config.yaml
n_layer: 8
d_model: 256
n_head: 8
n_kv_head: 4
head_dim: 32
d_mlp: 704
vocab_size: 1024
activation: "swiglu"
norm: "rmsnorm"
norm_place: "pre"
norm_eps: 1e-06
positions: "rope"
rope_base: 10000.0
rope_fraction: 1.0
qk_norm: true
attn_scale: 0.177
bias: "all"
tie_embeddings: false
parallel_block: false
init: "normal"
init_std_qkv: 0.0421
init_std_o: 0.0105
init_std_up: 0.0421
init_std_down: 0.00635
optimizer: "soap_variant"
lr: 0.00434
beta1: 0.95
beta2: 0.99
weight_decay: 0.082
lr_head: 0.00666
warmup_steps: 109
schedule: "wsd"
decay_fraction: 0.874
decay_shape: "pow"
final_lr_fraction: 0.0
batch_tokens: 32768
seq_len: 1024
doc_mask: true
z_loss: 1e-05
train_tokens: 224200000
steps: 6843
dataset: "wikipedia_en"
Each number is 128 + 24 x the weight over its row's rms, rounded and kept within 0 to 255. Layers, rows and columns count from 0. Numbers have three digits each. The size before them is the row's rms in percent of the matrix's.

# layer 2 attention output (transposed), 256x256, rms 0.122, rows 16-31,47-63, columns 0-255
097:115129166117131122109138117120131165136136121123127143106126134122138131092117151167147073131087125112091170131137148138131143112029149115132127183079135162105169132125130106121150140136125152113117135113131118131138108139087135097138157080090089161088133151147142103127118101146126141155130149170105128129119142143132154154098109109104119106139106116128142159171136133117157143092104153142160148141044107137177118134075132133083133141128121163102149125154120144118114134178133117148123152131126127142129122148067179089126116119148123167142110126108173124068120111164118129119118116123156162166108136136117175130127141120145167163144119122193159142149125117139130098135112142108121129088131126098139123140112100127138154117089141119158075126122122136163145082142158108
104:141130144155099108092152096160122126111107148126130125122147136119105122106133143077100080072123124116139137154129136119151106111102110088130108156151064127133146128132146118129162130087146096164130117119121106128188157107105100128114185167184133156119152157145121148106136153151145107150134102128120134087167065162079083089107073138156139131118115133112134107074099135148131146131154115118131131134103142133093155160147128128096102171091127101123182130131116162142138119144076146143070126132164141151105113128123137114096107123132148142140096123141098127148152125098128092136118113144091122159105133096131154126182116137122147162104137145117126136114099113108130107144093118107093156108136122129149097119100120157111131122143110152128094124145146133153132071122135197
097:131120117124179128125125113105095115073151186145117104121121163134140131123128145121151074114086128132138106128185165125120179108139117127119119107120164146105077119148095124149096188112125132083078146105126129161100126077132090121120147139135171173133127107135134125124112096144139114165149104152134121140079094116101098150118144102149127125112145135100107124107144168098099130139156165087179126147148137141133113057113148124116099107143125126143137131143101134127117113160096134133151128114131110136117120119097131200128119116138099150140087100154137151120112111122115123111133110131129134115091116087147159159143160109134125144149123130175120118085135149136146169146091153146107122119167126148143161135130180158139152123139116168089137118083116185122119111121071107
099:093168129123103130152170129136086146101089154092162119151122141161137168124095107136165213141119108088125114118091070157154097041102137114155113131126137092115144107118127156136182135092111121122116080142116140162104150101085120124164116121099120122136141147123099144109124131112141115169159160146108133174139105144108097119124168141108106159107104137134102139154084116125142145122103126127092105109126137115182125144136162154086132143123139097131097120125156159126119129134122111136135096140149142158123126152167122133133099142144128096144135144125110179145143095131171066108142121119128091161127133144117120161134146129105105155141160126145115109131134130094141121149136137128118165111162131142132138121126141145127111091124143161121147144088105086134160097180180125
101:145157162158136124137147109104127139110144121104161172142163120118136107108133162090151122111115046129140144138107165134148099165139174172114167153139101135126108132127153136153137101157107157102186091153112127137135134138106127129116122131119123127156140149127085115123141118148166182140153092130124140081152143114127110108097140100125125132123091150092133136127120156114121102128168086105147148149102137147176104131115147113122058106083125128120149131190131163127090193137107118138128129132161162117144153111158162105135140150125152155122107154093092109111157137103156139150105103131099116125073105154120098125150139159156147115114110081115148125141143118109098154151089173134143074125130098133132108166102126129130139151110137066107130130136155124096110120151128114
101:127128126152103155105140125117133135041122117154081084106104189107073154098155139137168137118114129123136116094147143125106121148123122139151141146107157112159158142181135106136125091138126112187098136140122130117146142122104159088135090132126120105131146120091147160158146062095124111133115104136146124106152107120160118131145110124146115156145106109117131157137091096100159140091130144147161133094108153131116172103137166131124126163138115149122098109068115127164124114148129120101110146119157130156112111156145124109124115155152115142153174081143114125137110118136135148134104155142094151129096151177131083108125108069122091120109096089135145134106108073145104090109157095171159124161139174118138088119099136145145121141146160133129144111097100139108119109131117143
102:137164175109163093155145142130092123129149080148131132138092137162113133183144104130170115161132109149138153154111126160182139140154184121113112128141116115132138182114141118142146150149121180181141129137150128132127108093144151122117154108131110138124156086149119117134105130126091127141167125108100113138137138083113120111122107115126120111164114123132129097142123110089144057179105125076136101107129087154129177085126107147108111120087114142121142166109156111074162113100118118119151121146142074146136100157139106127159124081155142107148151159140095119107118101109116160156106126100112146129141148077115107151119127088118138097150113131142134171116146152141087128132120132074132091155126108124122097102133151094125125097137141141140151130164123072141149151155123156
105:125117139109079151108113149102075133138101154146143118124106126084140087126164135101127124120165135145138122070127117120171101143104107123172080123122157125139157088112147120138136177142120126122125177092136129117085143112101148116111129162164040140154142138127079143126133121134159144183125157104124102128132134154084101107133127140105128118129148134113127143144098203128107134133112140154128144106148108126109142127112141136128153135131127120107114182116107181118123150093134149148140122144162118112168130108088139125159120096108150091123139083125163129130151146140151125116127134142115119162123153137098086101093183133158132172138078151160147118116120125094136100079151143138090112123088139152154133130163094159121143124138135146144155170137164096087096108130135110
109:106115129156113119123152103152124125137122144114086178107127079144124093152086150156115130093154124162104134106091098097109119142139116132128103138122150101106133098133160157125144107118149136136109129121112130131097147162132127170137106147123166127155153090120132152123113124128135112145168151113105176135143118144127106157134141172143129132130180116132116146107078110142127123106137117127151138151143180139121125120171104137131121114120102074133106089125112108121119144081088152108154116152094112155120082102143137158130106094154143121155126107150154126102145142179110133112150166115113172121090099155122195110105119106078138045147116120135158131149095100195184168133074086163103157133140144097120144134148136127161142129146138147118108132102143136138093133166113126
105:099137124076153076161103108102150123092175090140119120130143140130100109123129103120136117107138118110103164124164128127123107151103130149118143130055152188148155157169104097150097103131126134098183088102147113111071144094142126146131151129148154181154117133135155134146144120128096119141124142119119145110142137123143116137109145154114123140131111133115077122073101125168140131110144138106122142154149115188110127137164103133180113141136085122132130133126159138136072117148147140106136159127116113119122176147092100119138114069150149138096134095135117111151178114130118128120131095096166121121093125138148172147095152116126121134133120130170146122112133104122129173104081092082104141164134084145116118148069089122134094147145123146109113150143102120110155137112112108
105:115131087081127120127187113138123138153121133123107106127121118138163099131116087137091132093122121099127159157159123113089153126150178097152141144116163118117126101139168142090184119096158127133138113097112132154129121125133119175112162115139143115140187123154183185141139121135112120178157136126142121137147130131169124108128101141090120115087115138139173100118125133176126116098121166160108143125119164061137128060099100113098111127130106180132096124125100115141162114140150126113115133158131144098108141093126072107144081085175147157067124194163156140141117139087105120121130088123128141134121115131109131127096153112108126136114131110135134137102132142163140131133138083147115113118117125163146129160137121103140106132140091149150123108136100144154126107143150102
100:171189142134143099167134089130082116119202123161107127110112123097145103104136106128139115146114145115097138135131090146121101134142146160091132101149144110154097127090120107178105165196127176160116138150128136115137169110137124148140133165139107129119134133156160091149196095122109160130111140126122104114095133105164125154130134166128125103153160147116101124117114120139117134144102134169164103124137100149125143164169144129113143149133156141104092130102136084119145151140107173118131133118127159133115086128101127159133092144139186118155141165124183150108075164147171116142168178139140102114131117105118132178102146096127110134139142134170112123113106160153152109138140137147142116137135131112114151117105087104116116180138115142104090123143144128135097140106145128
099:132102109129090133135140102154112172192137081114125134135121133148090138136124153091157126094119118121088151151154105112130117111120074143153131147115147134152102120056153134147116142134161167127184148134103159148133145142053089081146138129131126130129124134124117154117113111134132109104146146096126093120162111084139166132111147129156103146079086137120143107173138148132153122144197153131133179124139124109116122125147113121143139143126106086145150093098134147170128131101138156128119116124114135075164127136110145140130144116113125184115103126121056094118153075095158127172126088087098151134091126110155151125134101127120161095131125154120135114125118150146097141154146103143146126132122120132187134098125124152113145154122141126114127123080148132116177149134147129
098:126100119140154127202117121124120160136172132142075110102144173122123144165152182165102109098133102116108118124135125119151108130091109083120156129111110110170125131133099110183104162115138107135123101120104129150131123139112175124119104109142089138119113114161093143124158131117143091112126119086073119127117136123148117121092112093124132122127111140121126141143106134120137148139107149118116141139112103166098112133130065139089094137131112132115107114105149112141159142104165115140072124167076107104111142132090094124137147116109089138130135144150138108131153163157126111081142140135144159127134088107083133125136159142093149113138126118121149133135090184058094140139136123124105089100104144123118164099183150079118112122139135120141144169129125124121168075161180127
099:088116104139113124107123111095142122154170103143121147118144115084125122145143163141154123110142139152147138103128144107102123122128172125144115098086136110170152144141109092158122150121144100148133123125131131175151108117128078131101082086127111142082158111109145115095120101136109164126147111115106090120166159129112094149100149175113122125126117119159120142169130134131123119106170161160137136146144159077099157100129101126145121131146122115108122134133127088132147143139172115104095128111142109141098120109102127147145151096084118132117153126097107119137106129120118167151079107175147160172165105123135152122133130156150136155171124112062106155134099085155110142080170091120193137100108143104097155131120144111146136110139167068125119104098109120176147112071121128
098:116097152176144132116159104127132109109139143111156133138115089125137099137132120175123148096147146101138120142137121075097146160176103157110179085119065076164077134078138096172126098145088110165146153128120102137097081147143141125139160133138091123146087127157123112133138133098130123147121120146137116151128138121139182126153147141117142119130177138144108141122114109185129116143105109145112111122141145151114105153149130198155169131107137148084114116117115132126137136120119119114114138125119150123167114147137153141146106136157132156114169102155127141098102126122127121080086144095130111210127086157137146125135120129133196145132083131095126133134076116143098122135136089150141114122099137138098111128112102148106099118156093114118086091111124117141134125133146163
095:137116089135141080164141118144145129114146119118127088126134132107142112143139163087178164104138100095126130147081134131162108150145175131126112079147089157143148125118164102148096132150162109135139138117098093159138125117126132099151145132113174148149093114123148128110150115160167116184122145088161146137134153123108182152127122076134101109135087141121114136133117119097127162122153171122155129135124128081133126135141107108142147144137136146124116118069149123142106115090163167141080142117146147108139116185105111141100130150169187155122144132129124116118162140106140159139162154128113107105164129126081103118142143168115122173114082145138129176081139137146141134102126174090146139063118151161115152091111156111097113165147134104126111138151114129132124129136099147
099:168089103135141109097122115098113095145098088136170138170139179155098113136127075130091128128122098127150108131124135145124129154189175110115114158167114092174106110144113161114109154131151123146107151069117133139124127122139084123132125133139117112132108103098088113131108123136124103132161075082140130144142090124122096102148127111142130118128141147107116067095078125106138117130137104133143127162145121154106145137177179129125093133098126122141140144137132150137118105131126141124119150111168119098092118158133091133144118136102134112120108151168082131134131128110156104122172103108122136184098112106132127106122121128137099103118153111090114139084108145116154157127133138099152130174121162154134142138179136144111135134166137103183168101106124079069078147152111123
099:133161120120138152156107159110126131097117140138149125100150141079141138168160111174152162119124122145116128092111108146100137183116145134110151109123120087100157138145130126199144153132125131077131131136136111149094105086131111110129139121144139097169106102097169129142143092131118140124143127170144135113120165105110146124114163134087104120122142097092086114160143146099151102123098105110091140132131124136135145139132112145141177119127115151087144137157184086107130140096169130124154123094141131115149136133114129122159131140142142108096153142104129178116137165140129165139072128125100104103144146152140108118116166150151107134122168108134158154131166118148129142084152156145144092097100129150116184130124098084149043143117158092152149134120108150119125185129087111
098:113143173126127124150130133115167146159116094117081155167093098098158113091109153116135121151156111083111131121173093158136086131101112169141110139117140112162128110097106117142083074144107125166079102140136081123135164175093159123133109126139149119135113126150125133141145121134127178129153166097109159138146132130169106142141097172138135072139123098125171159150143134155127118108119166159127117112115104147140162140142141113146139120159167108090091104122152109187135117089176131138146119142096145079127146116102127111120124161092132115113115176140095162161124145127189130155112144140147120119160160098108140105180125159136108167124104152124150112145102140155130115122113104130131156123110111137120091108106132149106099141100187108100153125135124107119130135118146144
092:133093126116111128126109126148144099165147138156113136141140097122124129115130161129136089123114133137139168107126120163120170100133124114133132118120122144117083152106149086116095095175137121154193195159151102120114148089144105118142123142142190114125115096118106098154179137117120149085116160107121189080123148158116144127156120117131166091128137154155134179124130122139129087118163093134175133094112124155059161132151116111128121087121131109156129150114084100101132122061132165137167088137157113122096108108135122076138138139095125116142087134178124140104107122114149146133147108100115165153156127140137120118107107157117098124153120143168120129139125121105151126139121119105135138138121137121112143115098128087152138072131158110145138112169139114131062120146122137
095:157124146137143118085129153176164118134119104142095123128110135122125136116101156137148120121152148109121123179134080100157088069128114096156092070132151155096090133119151148158132107134146115190157126142159147102130147117122121135186102132122145117107104108139166116155130172151114116140122143125139144128116138134146128147145099164155121117136143146124150193135111153106110170124128146128134127122173105134123124106148162121163168117147095125115074097104130139155133100099129104139123081121099137155107142150137105120146114073174124097135148131139133135134127108118140127132126136088182104151130172134090171132095134153104133073170099126142084124153069138119160122164147107142115100102087175112113146121145115106106127129101112164142164109149096110155140126098152118
090:180148147141110102121098117122131128131103136133107149134149061169132108113133121119126131140158170157157119182112128163168156125149111098120142143112091117160090126091129133116090176160128095112177133172120148198163107073160082152108153113141061116102102131130118109145117153160148133142118167142136162159145122162145104109125139140131123124118146163144101136154157139128120086143160121159130122133140113147094114140147123145155143114157158138137191144140155116109106171131110150181115156162093118133127134138102155159135141095119150100099089129123126184113123126141115136114140114091131114147154098110112153128118127126155114109167130134076155136161139148104152139132145158091147128136130106120101145160135103079135116171155119136137146134151120119137151161101109151
091:141109077114124131136060141121122148149117103166165146124137100076134152130152142160127159122136134049105122140134153128102164144140121148114131124114139135113176090140150113095119104082115130066126141097133144109107112146069127089129126126132111092130137147142122125099110126104128087130089126117142142115119122174160137124128128095182157102130122122105123086161139167150128122125149147150118151094127152128134110156140141130064121111146172111086111123185141095110133106148162124147121137110128133134127086107130169118125151176108086143113161123127136117143129150166091160096136131152173129140088142157159087133128098152123137110133137103138125095163101108112137114110108161168153151114097136091154137119124122148087116114148084104123141106094102145114166082122124127
091:139154140117156097154142119110175137130134113084137126107148130091136136146125095125153135109114150110130165159160108122105158159157134103115119112126152133118109102110098121131164092125185137116150058151143107146115122104159132102194113098098129150104084150132119135117123126154148072088140132191112079079141085128115113135152158119129105131105132103145127135132155137143122140117086096111108108146095189114119122158104096132138084134121154125153133132153157101155176111129145124113131102185120108127126166148124153111166076130109102153128115139136094128106144126124101159163088150166132120114163096086151152139102122114126116152122129109125134133128132142132085156208153108106131104138125137156103085112119145108173127122136116128125118083112137143166149124137135150
094:182151119120104128131116112106109139146163099137150105156141147150140165112134120160143143133102126080149134147108160156145178122136136176162101131134081143138119116112142104137117163164118153147148111104172080159124140108125127103129144119130094127117169177105135111105178154110132086119118133151141144113098145156146136092117133110094148103153127125124135108121138140118126156163128117132121133113083106130132126139131140129108084138157130115138147125113100149159125118151104141144076144139157130172161123120102156090190121098106116117093142158127107129133170141129135129137101072127122114143170169138124148134147166110129100142080172090138144180089136152104106112110160170052138114131140091185125134125151125103125098103135153097171121135143117123089141083136138092
097:141097102156094133105160155158145161074112172107114175167100113135080097130111139127108144140070120120142067070129140164123126109136108136109110140143113113136176129090178122120127143141155159142119147153077107147164111148108136137155111147150126116119141135103109152121117140136157138131120132109117128134148149126125128113141114151138148128127179130192128206126147131164142178162166136086141113112107154062111125115141097120122141115119115126119124122143124115128184087106153156171088107168144138138137094089151121137109171173138133148129150148126141155136115115108141143095133100154123164144121121112114102144126134113125137145144155128100091092093125175177145113137150115154152116119095144120156151112151121114124164106099179113146126119126157126131106125157137134
092:147114143158126150164060128133157081115115137104112116152121179110124119167140150128124153181103135141160103100075114130145118148094076137106140136107155126153134120172122134108124184087120117165160139185131115124128131150130112126109113125123113099126124154142080097113134135146135133119100169183113127128088128151152143170138140110107150108170086125143114128141120107105109136143124107118153162158138103170100123143153132107170136134156123117103136129168127132123126161136115134137135127109122120197170155115116177153109096187108100118164167087122119125113133163134118109126137131082136096141124138122095131128137098117176109155156101151121139099116162103101115158132124171110132176170118107134134101149091140136119150090101150104125104154137165109123169105118130147
094:113092086122109142105123119120130167142105097132109161183136109124111082161127110090091111119090146155163128110100117080160101138103133100109107152079140093118135135150158139128090172053092111108089162151129118136143141114160118120157140108135148156130155179129089140119102137134131111147181128134121132159127161152120109116150120116129160135118160126158161160116149102160152123157101129118150175131141129124089129109130091136144145102096097138152140070116148131150110105126168118148135104111123109120158086082141109142137149119149080137124142113125079122058141169107138122102113090111109132114168119108139175089114166126128126146122095090104152191114111141150118117133142130113128130117148134122109163143122147120108112097135165133136130108139116125084105121147124141
089:119173095123120168147171133132143106131122151117150136137110139111165140129105107127070150141151163162128128104142173106145143102157147104111165119099123098171150137155107113105140079087109146164119121117124120122073113140142127124124129133108113131117136174131083096141114176135141159149080135132111128145085137136103155194129099072143117127139168172154105138125107109112143129130103177153162094128163165128114132123135101077118087106153170183135140144133102163120151111126131125113129144093129136147096120180143127129141105103118143150154122127135129127120146152176085142118150150146085102093125151114126116148157121100160142142129133125117162140155143141103136108082097192155093149160141150126120105163149140120134128122119115125128134135133090144100128151133070162
094:143161198122157112079114109114108134126127100135099136139097114111160122090110100090143167109154112132150157163174112121155140167070149170149133159120144123102118134129064112121126072159144106128130137154095146110158109101117108122109111107120155122181147127088144145136108116141126098195124157153124166100124119110113127138116139214106122141109153116136117157169137106118127166126190107145120131108143105083127116123150149143150105142110162103137125096088125112149152110130113156144135134123109114131138102104144157137098142148115140119147139144109149117119120156097129115139128118108093100144116142133122138119107131156087124157146131122135109117153127073153144167152162125166160153132112126166153104149094131166147124140119113152121112103123111183165079154113105110
094:094123116129125115140146135147183129153079169064108130142143125151129155166110121139118117109139107095114137151138124119170114150099135114115114143113091167107127125137182116161153145127123144151111114138138132116121110104100144161135115160152125112148172101122156097156094103129141134120104150096138149132142129103157108123161088116134115133135142129142119142166129147106127153077101143134139131131150142151146127147116146144145159122112096126108080129121138128120089116071097111142132153139162156138165112108087144139100095133078088142085162120190141155119146086129140081134159173119124153076078089102152153123105128122105144150124160150173136099097108181146115134163110124139093127142123148152136118127121138160174109122159118164120115142164092150123064133147109091
101:138129155116091140097099166124139080128163103143133116125114081092105135124146133124137169173142136103080093106126123155127142092112145119159124165121105192151117130125081122132110100111098142102115106175122129133106125145129112081132144145092133100112120091114140148142099125145138130159113156108126125128149123154097084154101123142113115131147115128092167128126110148131105104147149152118139101101122113108127089153125135084137083120113082096133120154133125114167137135109142122151116127131121142145068106133147108156133126082110140089128083172137151099187163131142120146184161165117144116131100143106135134162090145148100098172170137121152109114099192129111170116145111134132131143118128146126099140115146131096104136138060144096110185121090135119154137163101140144
# layer 2 attention value, 128x256, rms 0.126, rows 16-31, columns 0-255
091:109158118159113156103146124123123116141166138133120170141125168141164181122136132156142120151147126108134154118085140157107062060143127113158123103124174119125120151115139124155118140087137121104176134113134128139150106153105128148116166129134123145161076161135145110145099150122126121136124117114146092136124110133159092108167087102129158137127148161094133152121118108148079180210050122115165120097148121159115150176160089103147149126108120124115126097107160174158137137126143151150144129107118146107124135105149123151146137130100099079104125085090133115151099158112113138122142136089133113101147134146136112136093172147102106094123115089142132144118137161154162108112121098140143150114105126147132139130110143116150109083133126144090149120157128119147086118167141153
100:101127128103128133127097101119151114137120113135156079167116083134160130171134138128122096132121111154066139169157130106122123079109132151116132142126080146124121134133151148132155122141147117105149122139168116111153084086115106120119111152144129117089125116137139111108104115081117157127106116185142114139128091182120137119125125077144129149137098162164135104116115140134109129123130108147087145079104132171139120083107128128139158120158140095148123109101118049119162120168136114118155092117137083111106116172125134157117137130155128157123140090111131160111087121179077145098130129117105117073160132127119088092107129137134108104094128143084151093136113143117125119111108201161128133116130124131156193124121123148109104138098133172137086141145151109122119157123119112
095:146141077135121106116159117153141141143129132154146123144147144149113100135163107126174104110147117139075124120121133147160120125111105115129135101135108116083119143148126136106129126107087144122152141098109105153134113145145153156126123107099122068114114110101125135173146084119173109104096111102125079096148128076138138127153147126152141173132166145132119154161139113139117132173145093170136123155138088109143153082129157107181116134145078145112096145150114124117128125153108112098145122119146138122141148145168112146132164136096107153139101125150124147072153114122160117144134148114077135119093118129147118103091133075127100161109161081146153132124127162138147138122145144170109111144101108121115131190134061052115124079143147104166129119143131138131157131163083130
097:133117142135134137161125112178116186123090105147150158108125114103131121146115127130129177129113093137146130083113122116102100159148104161090146154107090112126134141165100120162153106123128117138110116130111167127137110128099120104118118157128145147133125132140186084119161096175145092100102103132091093137132111135084126137127104147101150114142135123144127130095158186126098136156117121146114141115107156172121117112166159189149124179141109164156096134112105138144120105146152163152127155110143173117102136096096143138102101127155148133141136082154155146141103174144133121120115152098120168106086141076082151151083157116137142136131139117136174074138158111111176144117119162138138138111134140129141120105149060110120098128119129119101141087140164117114107113127167126
095:135136134172171116171162119146130111107124079123148091146143153113125091129146102171137132126140167133119112129141068138148153140181100144141115078144136104155141095101117123106121141125121140090128131105134126151119108111134137125124170092165151172152119152114144111136059119148152100099083152107120149147122155106130093120115092108095144140156101170109151128161111136102166111130103127145113167092098143118070118112141108153155126144092166085122131153110153087133125103129136200176165142079136111071122115105161113144139142139106173099123139124171141122141124118124128081145131129166110106110136132139179131118112124144118088151137153166085112128144147134131129124106096144153120131115137116117152096107141099095148158161131128160145131142135132127139133181132132147
092:128164133104130117109101131131140165132130161127106108175111144161116105151114115131111164120142094106112139123122158123133098092092143102115113121112176149102088165124123152120149104122098071106147128128163147116117137130179150120122130143157119114123121106164126129146134110145117048079151109146122146141100096141082123097132086142155156119114103123078092107099160151138095136105119173096136133138129108150108158154113114106099113125092134139143095085163166171111125136137160186115142105144103151121111123122089148171116140125134119118149112137127129126151102148159111081109111114114181153096119130138156133107071151133105127130127175104132145153140103119118093176159126078165101075130120136127118139123150117150096140087093112132094102133127145139159161142139141095
101:107138151138147141143136088114128115115114150151132110084128127143156107127127097104089113137140146113140117130136135145168130156107123083103107121149123181078142113114133126131132136161127101078129153114127107093195132082120145091132133149160152099153118097088179162151142178128122134100150099110132168150132146122105091135157150140083121109136161106172144122124125103144110167149145154139136138166107141108149137122128117154116182123129119080153115091111102140144105128111119123118164120122127162135144163122117138121134090101135129129120112164102101156138135151152166110150122114146099100105090083127168125164127097120144155129149138116107121138171129107132135120067108115146149074112136129148130172166151179156152084096109114100133135110151167116157080166076134146
097:115081122134128128131143140138129131122169148120129124088095142124153136082125125144111138070116135140168130143143166101093115125123161155115196116140145129158114159145111140180166113142149120100134135134127146101154143113176132083082136114098101131120141105113193127094154153095125145128174115131141125127096152110110127147143168153148124146116092169098081128134143114094136149155144081133118109061138100138153108119123124067135140127124130125155137095121154111116113158177123092139115110114128088114146121130150158150085122169139123188116095120111147129121121143133108083078142152113124143165154140136125122120129174137106141105188147138129141160137069135131163124093112180145149119108137163123126169140115125144104133152128102112100132110114107140149137149134087142
098:081122116147165104089158113104155118114123074124123134133144149144072143149095202093130110124163149141110104118141180074131141105086101119129145106119182131186097136192096123150163114111173138122127147092126123127114155146130162150151116134140145100155143179136124137149137141148091148144133097153143085144133091114109114114112178117140145146126115115095131113116166124136172128135134106099124124149133172112112116119093148135130142092127136112105122146122197126148154151147136133141166092122152144087073149153107144134108136167104183083125161115132107168137121108100131126118167153113161150102105133114121127128113142137125113127134116096139169078114133169127088111110134128161125149160128099120085134133124102137138121137089123137126138122148104127139127126115101125
099:136123146094115186083106116156084103104109091138110138126104136134139167153110109113164135141148149139127111107100133112122171153139135093131107111174088137137172106157170185139103128138134114129111137112150113113142139147137125111120129146129141083144084140124123134117148090128121080115115114128106140116152114162129108085163104131127103134162160164102130125139130075147099104128146104163107106139129151107079129128119117113111190128144121122109127078121123136158113132137133167142136168112146085126141131126123149136176160113121127100168109102144134116113101104133132103135143152161121153130103144058098121099088133090184078143123136124120157090133181110147143149117135139097136146139121122094106148099138162088095134117135139136123130120062139133136125193125083163
099:067125123110138135127075141152135128091155124137184122117095129108110143148087134100150137121194102092092128097155109146097152115121110138127114112164118151087111179111070118125087142174102133123111116124137130112109118148128103129143095107132134152136133157141105141130102117151093141153148083088130126108112114101095159125135068127147104133134151113146103113110136102160146141135153138135141091114105123125101143099106119070111103142168117166148171149090159126124115146139103102119113100132128135164128125167128116133146154186127152143095148104141108107126138123177134118147125162131115093129111109095123144170106104169113149158119115123139136102121142184155114140112137186086126141103137132113066175097119135112125131178123146129128088106117171136106115146140131107
097:076112127129154146111100086112115121105104155105128114164118204123127159125116127129132137130098114120139097107082137159132150116090129135123146104117142152131143122119151131122182124120163131128145134130100128150101151176143124116107160140140141113146140081169126088108172123164149105126112085138126159145170119176133130093143143140133109147135113095121163142154164127082131094120166126172123079183115095142114133109130123128141095133177137080101125126105158114132104126147126120122116103123166117149156132148159102152101174078103105108129111167119142136138159124117139124141115128110145111104139172141146142127166141139129132093157120127145076150087176118110202160134143119146122157154121130120110161105164085136119079141116105103132074099138103143127097145120108144
092:141166163146146128102143136137168109142155107114125133135159140110129083159149122149138142154155146099140169192133129151087114104122113125149081134165147142134103143137136167131092097126116125078122127101163156141118145105132161145090114121150137105102155153157140193125132134102157145116154142135158125095156134178131086132078111124131113129133112138109135069100112155103113152114135135171139155136177099116099140124133107150125089114112111134164120149103147131125106103142132120143104114111113138190152113139112117160112091141142151133108134117115121165112097112184124123090141121172128115153147124122101149106114144093143075127110128128119081141160143107148133090139094142125134117169082177114141128129076132142127147134141112175126138075119114101147113115098169073
092:137175098135060109090132117161150121122098141085147160097139120132138109106126145150159173118107127131182110136119134144137113161112171111081139131133125142086120136145148158117175136158113133073155101105173103181131123086138108094119098127123124125179113133121157133112121149142092105145136100111144097120152137127129100160144109141136140176120100074127116137124137132072119113130130167137110128130149107102148151132134118124070120126114106148168106136166128138144112104149115122159130126114151050151095151103122127124126146110118113155130108110151126158133101124084126120152090143179092131119166117150152130082178122145133112109104118136147139110129166152134122137125127130113144183163162139124101161115122167124137151143122156116122093118165129176085107145143113163
098:131115174133140120118113104115127119119129139134186129138116140107120109125111128126125142114123132121098125094170147114141133112090127127156161118137133108132141141136152104152145132133100113138093127175110108113116147097147117135139134115115192158120129161104113174094103132158123081108124094139180128133132115138149116128120171090134097148120164113084096158126074087146135140178097155131099103110137091124132105141136137138109120099115167128128146200140160177140112153132114124125159172123134098183085126105181123121129139136135130125118069152144173087104108111153120111130135137093125120143144164154123109113163123075113119175116131112145119108138156133187152126166148138139049163121108136120131085091140154112156158109141138097133105147173128152114123114151128112
092:140117073152134083129148151127123135119130100146127128164120167136094116107119163079082108112123104143136118179104136140126133120112154122154068109114139087130123160172138107152112153140114174096107138139139092097120148117165154143127082107147147114130170174136101105127165129115138113113168146108063104116111151125139148124132112097174138093082113098120166136147139133133125110133166142142150111153071127110133151114128131166084127122080126100146138101156146090154154143109133149132119131118128137146127152169160153125140095101173086112113143142136123139178107130111143101105141113178112114111179106132146139114141135072188100130115125155098132081142159119119111106136141161161129137151146136117130112125121107161141118119105113151138129130168108095110129182117147141
# layer 2 attention query, 256x256, rms 0.126, rows 64-65,96-97, columns 0-255
086:142120142126119108124103140114098119133121122122155115068119115142179128174131173146087086144149107145134120103131117151116106094141136113073124134135131096127106147126115145135145123149145146176124115124160122128089124168146117142134127128132125145147096090136143104151122109119108167146131131078126085142132154141137113101112112197182158140066111163125112143157114122096112133137162120094101109157143119139132119100106152116080134114091072138126128130100056157135125182126120150145134118078116114115141123152129076148130157111135114133101161148109146138143091144121102101112092144116112159109096142123153163145126133166139107129087107170073102108170116140141126086136121133097138129130145118143139128144112155137088131124127141085140136103106194098107138102176095109
087:108086127158141106098098167099156074151117116118113103141185135129125132122132148113123163100145127151198120113143121150106143137111105140111125125176128174127164092137130121109139126120146119170111129091163127139120129129176165136131149121142123144126138169133128100135068168115144143142127097123115156114144169133135104118100137128146156054100108100155113172125108148155148131114125116123143111129108118137129097147185141147137132060137137132153156149084119098167133162114179163161124109170160142114163135156135183140164119141114148100118188087117122100113135096111152103072098112105122135112131110077112129159123119130143122115129115125106129104095125124171150178141147113096131174141165155154128127129134128136149117108130124106116083123114120140117145143123140121
079:152136100128128103151156117095105134127136100125142099105140124149144121153083129159144107102082115128112156143085182124098095088108103124124117115113086114127167102175152137102081189153141119092144127122152129178164136120144125112105173111161108166140110108123139146114094102119075185188076120112115132118117151155124121147123132141161101132149155148136120102150131102110139143142104096132132116136103098129137116138109109132086142122136114138140103121103139143156153165160114087162126124161140173160126123085115096110114114113134137153164159107115127120107107150130129154086109102158134159104135162139114132141121151173101093118159142143135094123126118137140158151126102100097171142132131098169090100096104117115097123105145152183078120145135154167115123097113111115
082:132193126112149118138180125138115117103133082135141116093136136092143110157126136134149090101131099170102153122120154172116083126079119136104124168090109131120091111101092146135101137134141148086121092149151126123118110123124140124152157142135118157116093125108112082117176131136149137076150067124119134130085132132152094165102143165136125127143108132128166164131111111090145138119131114142116107124130127119107096102136097105139104135120110073126117125103119092171164131088135106140119093123139102127147108109159171139132113114120153182091136135121152106115107145115118136148083112127136135093108157140129182140127139124137139128148172133095124082155121122127136172121112118154120160062145144166089139113094105151125090148121150096116153182127157148097123121118168081
# layer 2 attention key, 128x256, rms 0.124, rows 32-33, columns 0-255
086:123099128116133134139119106110123072159121138156111097155140130145153146135149113097137123116130123120147104151130132134177163114104107133143122123084154160136133133111110144123096129134149172111155108112137127073102123132123133128179152169098145135159142145162160118090140114153121145130108106082126108140116116135116104116117160154101111135103182139151122138158105147141134102148070155133069116101159129138135166145113113146129154133114131087117104091191138155141150117121118168118135157067130106146133149137151124097123084125118177115137151127129157143081165131113136129142135101109092069143090104119094129147129110156148111112125172099146179153097135119083133136138104148151139096133136175116072132120112133138146076149140153101112096088100149066136160140100119135
089:072116130141136160159120129120128119156129103109108117121136099173135113108116116129080128108137116126097123121144133127126119093131133133118138116063129174104142094133145117115115103148115087112145090144107099110084084105064116085112105136103104167111118154165149111139145121151148146144135184143130102149112101140182140122130116102117083144145137090174089167130119131123116109168136147118096119156191066095134150105132132129102093110125118095108157121158090109145112156183111169151080118148182114129111101117130117088133159123156112138131113098117114101122158127157145091135153146120135129125173111150127143114178125121173111108140156101115151136110136130129150078109120103129101122154153168133087117123102147104154156096146118122115130145138136148103159137102141142